{
  "num_hidden_layers": 10,
  "hidden_size": 224,
  "norm": "rmsnorm",
  "rope_theta": 10000.0,
  "parallel_block": false,
  "init_std_down": 0.0568,
  "optimizer": "muon_variant",
  "schedule": "wsd",
  "batch_tokens": 32768,
  "max_seq_len": 1024,
  "doc_mask": true
}
Each number is 128 + 24 x the weight over its row's rms, rounded and kept within 0 to 255. Layers, rows and columns count from 0. Numbers have three digits each. The size before them is the row's rms in percent of the matrix's.

# layer 7 attention query, 256x224, rms 0.0396, rows 125-255, columns 56-111
090:118102107116112087112095098088111130098152167110129116090110094133160147119129154143139113154110150134098094156111102131170168145148092122117115068141113150111121083141
085:150095105141147119126144117103136116118123155125090159094132113155089140172131114116124130100149141113128104139110095107125133168081101135158155162148155123174179088140
087:100126062123133164076094139094122113121133135128132062125128144091081144142149149160132146142143138160110144154144121110110121139094056136116157082146133128157129137105
059:104139145071102140090106099125115142087172091129110071136115099133128143136132089119147134107122150109110108127111131086106124072108096154126164148136105078102184130171
051:121116121149123127133112140121142140174114082143132111160141155105132151136112148180108138136113115110140111129100154131170145148144111113101107065101146129149047158117
057:147131092141134133130141127151178157087089116125130158157113097136130103138129186141118152156132132154109165140102132100126093094138120103120117180135150113148087141127
068:098126134152141169134131196145176168107180120131110112104143170169090150145123107112137168128157123134144104156138124112164133132116148178163121119175111156141110111122
072:147169118166162163148146144089155152091126130117103123088143134166086132167128103103150170144165107126132121165144110096167129122131149166129109115155111165144130097129
061:096170112103099100121119096128139114148098129127135131106126118143156134117120164131119127150106111050151159120128106164085138144118137104108128086119140115155090149121
065:199148135169149145130142136098153103145131129127089144124130165097132044150130096106141125126158119137090154118098133131113132080145144110114135168132127141098106122113
079:139148132180125123143178150074163152093131118169059166100133145157111102150116050102163125097141131110107119083141114113176126080125144122129097142142101133152105121137
081:097112088076142091103121115162094105147110150120178114153151123091142131116136185173083140134109132157093166144122133112079120131119129116093149150090159122127140122138
073:132118149169132145162156159129179140077142136132093176094148142155141111144165077124125167144126114147105126117141105100171134103150163129151092110123095144148117110158
073:131119154113148094128159103178092145115147135132174126123174111120124113086081117115134139134117137159155175124138147098115145111119104096087120100136093147120123131091
076:145115144181120145159143193098170132127142131141141179125159135170147083123144085129139158164086118119176138128106105124166119106131156102162095162127128115141133110141
080:143116127119161125120151088138103083147137125122108146108110123078146098126154130117112135113143125148098147138154127150113119106134121165116157107133151106103169169078
099:173125115132147105140138106153152128094137144126122134129152133165118103155079123177118134114141128168132100124097101127180125155145136134139129157145181158144128110111
102:130144171166138114109147136101164159089109090136123131089119105131149088171118065102120142133180110121141132113136111173154151115110143093120101142109131127115115109119
106:078110121101164138141096127152144125075118125107139111155129165115120099095121136163107120115164125103112133136192121143106122080094130100149139138134127135151131126221
113:133141116104100131116135160128106095121114128166109158178091149132144074126118122082178104088135126133088106126155134124125124114121159137120095139153127138131134096112
105:129105128135116135151111133174089116149115114128183099132138112157113145116114105109115137102100093129123120114109134156150081128122117177157130106143129115140141157141
127:175091141097129117105108135147135120106131145164173129133077158102143139106160112147090097156111135155112163156141154122110125110136141103110130126150130127133128159143
117:096129169134137109144140130126173114144096142120107115163163136121159146133132133161164129141097144140131088158107120125089152199120107112140123100129127124103117100135
117:087151148091142162085136084089141125098132133138103061114077118129154129146138125122147119124104152091129114138147128138090108119114139151150132142111119107065125159117
119:135136091148119144118093119094114107144080118138141145143147128104123144166103139127084117141111119111127171134127098145096137131139126152148135118127144150136145142064
107:120100153156121117097164146120132126141128092105114136136087092115119125149145146120117165129124093147099103114148136105128105151114142105128081144152112146127097118136
108:160128165168140124133118100123153111105167100161156088136101117135138164131133089135091156130139101148118141132143095124160137125134132104110104137117113090128111113169
061:163153160158080189161151143108147147150113156149101158118142142160098159104131057113124121117132138113157068138138137166174087086151124123124110128116107169172156144121
057:107132129137150143177129159144116155167159130152104113126129157182072094148117175117172155130119076116148113127103135092143113128107101138139099124119081139114155106128
062:115141157132137149112169155084107117124123077172108124110119128124124107144133104145173092111123117128129145094078134139131111163139089097148141148131146137140124137142
066:160116137149134155162116120090160125099124142095115149171112111168133115129140106147108168156147152108092139119129143160135113134148143128136141114127154138127112120146
062:155137124136121101122143106086105130115099110113121149176095120129116083127132089143123144131105139112113129103126158124162140125127131140133190141110127123097135126105
067:116117100159106149181118102130157154138132145137145125071165151143095120157092086123125129115133110140165092132124109140184138128104143134148070130109062127142151103156
068:130156119124091074067139101156080146132106149104121134146146093100137135113120110135091107135122100132113133114127160128086100139153105103104153127094122113123169135125
056:151105132168126135131148139185131099167109152114142145187134123124108130111144130123148178159090133163113111153106172097143145104146127103124139151156085148128190120123
071:128151148069088112080164114105119120122144089146112146144115099143127091151099104131156102089137124130097134073124161143122123105106145118115116144099145164131113142111
075:134129099099131094122145153172115090157137107099141129169135149097134116131105180153137132146109112186107194155102166122094147138121120152071160139130143120129152137105
088:120135135126106085122154129099141134172129113110107106116111120121124141118145133115155141145127117154111138114085137089133098109124150144113132147103211128084131133112
075:114097120172134123145146158175126113169134147117154110147136132103143140108141116167126173112113117170135114143102139056143108118168145180126114157109186172147160115148
077:169096097109119127116109144165115103163116151121144137166140127095140153100130135128122123149094103144128124161159149127097111105110122105131166169132140148194151145130
091:098134123093131126147147147160119087119105152145183109150127133094123197172105158103074133138121089157152118175150138132125083136116129138115195142142085095127117137106
093:116092105123112104164114097169126105155132131145185153128143148132151118077118133105115135117123109169173118155115163110116103116099141149160124148089131120147130126133
103:117140101143128123161118136093133140100140142120132161094084128133142089104157132128115135165121111110148113086124157143130181113123107101136098214094112103093051123137
104:096150127183112096122121127126138131111101115121128142134088131082142166144143137111161196122124129108140115149140099138145125154129139142126151150138154146148149141119
113:113118145134117150157116165088127126123154145133132132146139092121131125131148155121147154171134086150155110133118162082116115117107083119141122146114123115104146121145
118:139146110132134094126122141128099089110100119111138107170124073161099111136164129157115143138135143155175165126166097136109155062105075129129123132142119092146085133146
114:148095127067139157080111091121136154156127135095160139153143155114139102139120116175148095106091107103157129145087128111148135130116176070166132177163117118160145114126
111:128142139135118112097147164136171108130112132149086086140103141084113182086138085148126132140155123109095135106153142108143146143127132150155138103159180150174091128120
123:107098111111181164132059161131116146113151130146099145126128132169114135116116162160100138136124099116091119146132093127164123119154130164175201110132136160136131123143
117:090125119142115154094090131120155108101139097124056132137135179141121127162123141144175147115111146150116123076142145129131136115128158140111088153125129172099107055125
113:116075099119131147170136071130116151130118120127079127132115127112160135116074114135138090136125129117160129133117163101151131116177118102159083128128094119115114157165
118:120133136124169123150083112149155131155160109184146166128127120171148135137130149156128111171153114111134107099116159172118118182104095105124101115121103148158157109104
113:125136134142131128117141133093125140147136138118123117158106137093142150144151133135139117110145103129115139113147092105163109128126110088100186120139167122129113105112
112:087099160102146144096084127132133116128092149162117100136122113126150155123116116136110130122119115133128124109159111119120123119124070081127109142113158125138181141130
119:120137121102084120126068152091141142172149151139136066110120132132098127136102152075122147103163123115151119127098140108113149134120117106178170138155105096160135136151
114:121122156122133142120134134174129109111141071133124147120189091126162145139171146152138148136137143138130140138143109103125169126125101090138165114115122141132121145122
120:120132108139106104151136137098101155158150119117117131073119154135164188133133141115088136121117118137117156142108101151116149145146152114119119168160154135118150148091
109:139110086122086157115112097114136135116140120126128102113134087129134100117120130130092135153055112151141126115162093153143130110131136180139160103134157151136116148119
122:174109147156124138139151144121173170144123133129132139143181128114159111137130127134174117132144139125181136127123141109136181112199149160141150149156101175110128101122
114:116099179111122153119105123164114126161128096111142139120111113089133099147121125142101087115104149099132153136104111096103145146115126120149074150083158122131137169146
112:111137130113128112157113134109104090114139108180159166149123146158148109115097142081099092123113104102131135118161113138136112085076159092154108139121185157098136159125
116:122112150152143107174144159168133159131144142107161120152098144127165089076112136126118149160138130143153138145092119097162093109123113143128094158109109131108125147136
117:102136153152151124117126115116138115094121138118140120147154122138131110064127116164135109172149131074136133094161103103104116157157124148133122111145174124137133119156
117:131135119178086111107122114117168118112152069159114137132139097143092109121144097127182097115138076115111166101126158102089083138153136137129143109101120154129129120133
114:094144119135148139127152170110153153120172127127115096134114124115089115122142145135067139109107152128128122152161146150136117135145129191146074112120123122137114113146
109:138110103105158110128126163105096152093129117149106133123100100090168141181105131108097113159141128111115107121194144110156115117115165115131168117090147159174138118126
112:182139117148101132155109107186104107107127137125146144096107126092117104166109172152131132080172158153078115114117119141094130150113155103134178111095129133112150171145
085:154209094161140124151127077140130137122143109132142150114091174177116153165142106139148121121149082091092122118153154120130098102147125098104154118097156153128074145125
081:109114098125115149129118153136136104104125135122154105133142135134132134120162127085109101144150132114109091133135137124156186127120167135139096135143124131145163137149
088:159131149130127147117101111136114128122099133144173143119135102084128101146112140135134090131108153095166166114099144123099151100142100091140103107178127122127169141122
080:116048103126176121067169102155095140123127162119125165134108088074113140104123111146136141127153109120125098083161098138102114096141136089129129122126090117099113159096
090:129097149158112095073150113131117135120092114174138169134086087137153119104122135108107104073124150115101158105135130153156084136118177093121131138082147126116112145091
088:108122069116131157118138137132167125142097162122174091075165158120139147130127182102114148138144129125131132182104110105103131112132115158144160180143093100138137143160
095:163140109093106130117186105115134143143100122166202188126150139096109128123151110124116114135122173133152140093097118119112135096141127090105125178139122161134165159139
089:166133127101093172129183133119104152087087118150124138095155161151128131144151100120156100145141148119172134106136118122147159098177119112175112160118136169158099133173
101:119137089152123194142081136139154130093140172116092095119155149130105137137125138152132175131138128109119148155133113136114149096119113163128094127177093116146143095136
095:132132122141146130143094114105158159108107160148139093119143134149130125106122150123137156144110126103155139177101103117112172148157108132133091156153100124166102107107
098:103133129165110146078153114129142122110138133151100107133135141192137149132124110143137128156135093132103121114148121113137133124113111136112106105123108131164128107146
089:093121079127138129120093125126120139139157128119113091116091127146121102123158135092179120133137155088137130112135096119109147149123135130141153114061105131121145113111
099:177121109121134137144127113138143135121142144113171117122125157119092139161105157078130138092137145157145162140133132144102147104105148156103160152111140123161165173101
112:113139147092182114133098128148108103121129156129106169138098131145106134090133138137169094132118150182079110149144146105080121166116104121115167119147122119126142156121
103:150106131112117110107129116089145116135132132123143144137103093154101142123174136107136159144111153129160159109125116105127145131091117108099109160115109086109103125117
100:156187094121160111114114135128090141132156101131132146131102125131091130121137143134146089112141134074124133145145131119115118141121167145091146154141127141147150130119
114:150090121158128090159118143138126125133141157110076170121116156156142135097119129132144165127148124131132101105123138144145119130110156136118115150144109121151118103190
104:137074141130159125112136138175098145097110144184127145115102160147103096093128127096128169141155176125141145149142156118141157074085103138144096129121125132142098154155
105:144149057128085109148104078109133104120122122139135145117089136129119075163171129130101096127143111114139110126130163153127149109127139123089197159121135157082104161126
111:160160107084148106144084177146136131126117125148115141116117121102144108126107120145064109118119113177123149140172070129091113133121115158164156079101181150146134135147
107:148143104125091110143083141119134131134179101116155174099122112124128127092110119104130120103108150119087136136187152134120100121086123091160060082128140136137135119163
103:143120143155126152123110152108098163112125104115179090133173144136142144118137143153109116130090153120181113132089105133144133137148171068159099148183149130146142145125
112:081135117172112148136146136126123122118172142098077113100099111089089104143127151109151194079118116165101115100163101143137113160127157140131135130114140133148139112095
114:130109082149132180132100132163144104125111109167149137159150127147152114123087148208072126149101134141115132110114116157131104129141098177132149097092142136129114140161
086:147127127153127117123134100093137142130099131134112139164148134156109147147119107126155124150160132118134119155115149122124097160109137139112153097083155131130101093109
085:117095108118118108143133151118118127151135111132125129115149098092091115141101143091089081139140171124179126155105101170111147159137081151114143142124114117120185143118
082:116146081110146141157127106122114106104154127124101167101106131151119146155107125109151126149141116102113112164166113149136107094117123116140109129103141129109141134126
096:120083158077135110118129096124095127106115136199158148095115104093160149099150090132125085145090144102105116114164132154104138107117141123107110135103102113139136139142
080:115126152151134065114102078100125131128131130139105143131088142174150173149123122143178086109083100132101134121188131144146143111082144140106146113099140129152111127129
087:129158091126119152097114125164139130115096103112160141154151099120131157137118118146089099155125157147147160125123128134121179149137074128106129143133153120136126108113
088:143122095126136115095135133150149127107109085150137165135122098164140101156136088090150188121145097149131101138113089155134133107140105117119114086107187099130125122099
091:130139132163146156192097133147172130110115148122099131154175148123099129140149165171164149132114138123103105172095142119130107163128113183107166116153159136131107131088
087:110128139071153107121137131100076107114121151106180137158109135075131166090101168120143092147071123119137126151139140112111183154102088093113149167100122121158133116078
076:141111117101234134120139131134158102170159122172150124146144111136129138153118135104131180190118116145112129134111103101151096140136116095136125111108177138139116133088
104:107160128160161171120092152113155144154164110122082142105126134089110139162136123138161111098107125170136081124119104119137111158122158148125112107111079099078155107113
101:131167129101209155175089118113131131113132138145120137090145131165126122165125124137094165141106136138119136172127128118112156139108134103159092139124137148141096148121
097:134113152086125109142120153119130137132145138137165063137098098126162174157176157121056110103095107133103138155127126126109101164114116126120137106118164099140114141120
093:143116154156124158124101141145112133117102134137112101146129128094131125116091126122114111162169140113106135166132125158093164100141153148117148126132117141083136105113
111:151127143126190135121103144120144140125084170142135124111151134167130121127137113117159122142139108136114110149103123126081154164143124104121079123122076127097135133118
113:116179117108105136115100118112125156105137149093125112124149146140128125136134150087130158147147175108126112141100115152136148124110106089172109152142130104153078095122
109:121124110104133138137121148162109161143150123120078147106115152155108143088101132100113151125070095116126137150102182158151100113149167136120089113118090147136116144145
104:108124134191149117102130145146097148090144139118124122124122146105105113092149128135121149112123081111144149134124150118117096148138139114129132130113126161101174149172
107:135172099151094120114079109109092100145115093127128167103136103154111116163109171122146152129169097110109143103138139139140165117127099139092090128120102139148108136075
112:090153146171114120135070153135127098102167146135161125104133124149100096117143159118143131130186102176100131144093120097097099141144113127122151126145181132128141111118
111:117119117121131080155156115100114155106094110178131170102145127147166106142122145152101097162141119106152115156165148144119101104124121140130087150138133143149118110130
114:135111118161116118108184160113185163127128161148146123101101125105104151087142107154149154127156122106120089132152130121152141126125138131120112097103161127137150110092
108:146144128119093130120086125115131141140147148114165099089107124098118124147107105111115099115130159121085097154088119177139140162149127145146155091150104147167131148117
098:143045117135133141112126103106144143126104119117113133161109135117102164172152121148164108180140156137103135148164120124149202142149108111130146141136147214168101087099
117:152159105098085132099101132105124157112143122157134151094076137157162143116125130113125141121147121119081107113123158123141102115136113127150116146144142127129120137114
115:117160108112140114146095145096102120146087140174158128166140157149121110113166105102154135125116158138130135146154117154131126137117100163109078135130144121165123102145
107:123059143155119164119126100129097115139126133102206116169130128121121137120167129147124115164117127102147099137112135144172112122099140199135111140159159100146136165130
112:118117113101108123140100119127089107101120109157148120166143116156117176165159154076118146125113095117107099123142173130126126134123080115152100064108124092135124117120
106:107132142144098142152110073094093124143113135149115107125089109062134142107088102097102111110117096132110167159125156133117091114119057127151105171129178136144154149092
114:123087174113166125106127072174105112118097144125185141120104135139153124102168099115138122142123107124112142119129142133117131153117142122125077136077116170113148131105
110:124135168168105143110163166098171134199148141108117125141131141103167135104117154131141177144135102118149115170132145101123142124144133102092094149144151138133113093164
109:136128067138149160131124158119128139098115116148130116107133107106139146104118103103122119098143146120119080121114116127150102130092138128128164083150148130123104140134
112:145141160129157105128118111130100149068145132128106110142124118103117127162166144148125145128114148121129102145143074093142119135160087153126137120160123116130138138128
110:170144139161090166174138127147132159079122158125158114136136103104103085164131125118089099148140130145124147143110063178124157184154131099130135149116132090111138152121
113:085177132128137135117108147122147149122142118150110131099161142178121155138128119145116122086102096136100134102125114120097130151123118120114135121130122125076215123141
110:153163124145164166101114147097117125160080156161135166127126129138120163109124131167109128102123139128132158125128117132177145124158129140119155137155112130143129101082
109:136108141111120090127170137125158170126082094112105164099136119089137141103137117149154134123117130132132106154088133119113116148156069145137125075181125096125077154139
103:137157125154098113142147121137122135142116125105107127122057139130135088083136134120123122116118140167094154061166094131110147138133135092107112176174114136148137125137
109:095120132116152146108140142130111117115094145119129110121096131099140102137153111162104149117123137143111141122145112131142141092127157113131158117159130117179071156137
112:091099145092133145120102126111154117116161151131122112122153122175121090095139136132110135194112099083115137125172104097137137116090123087176108116101155149155157129136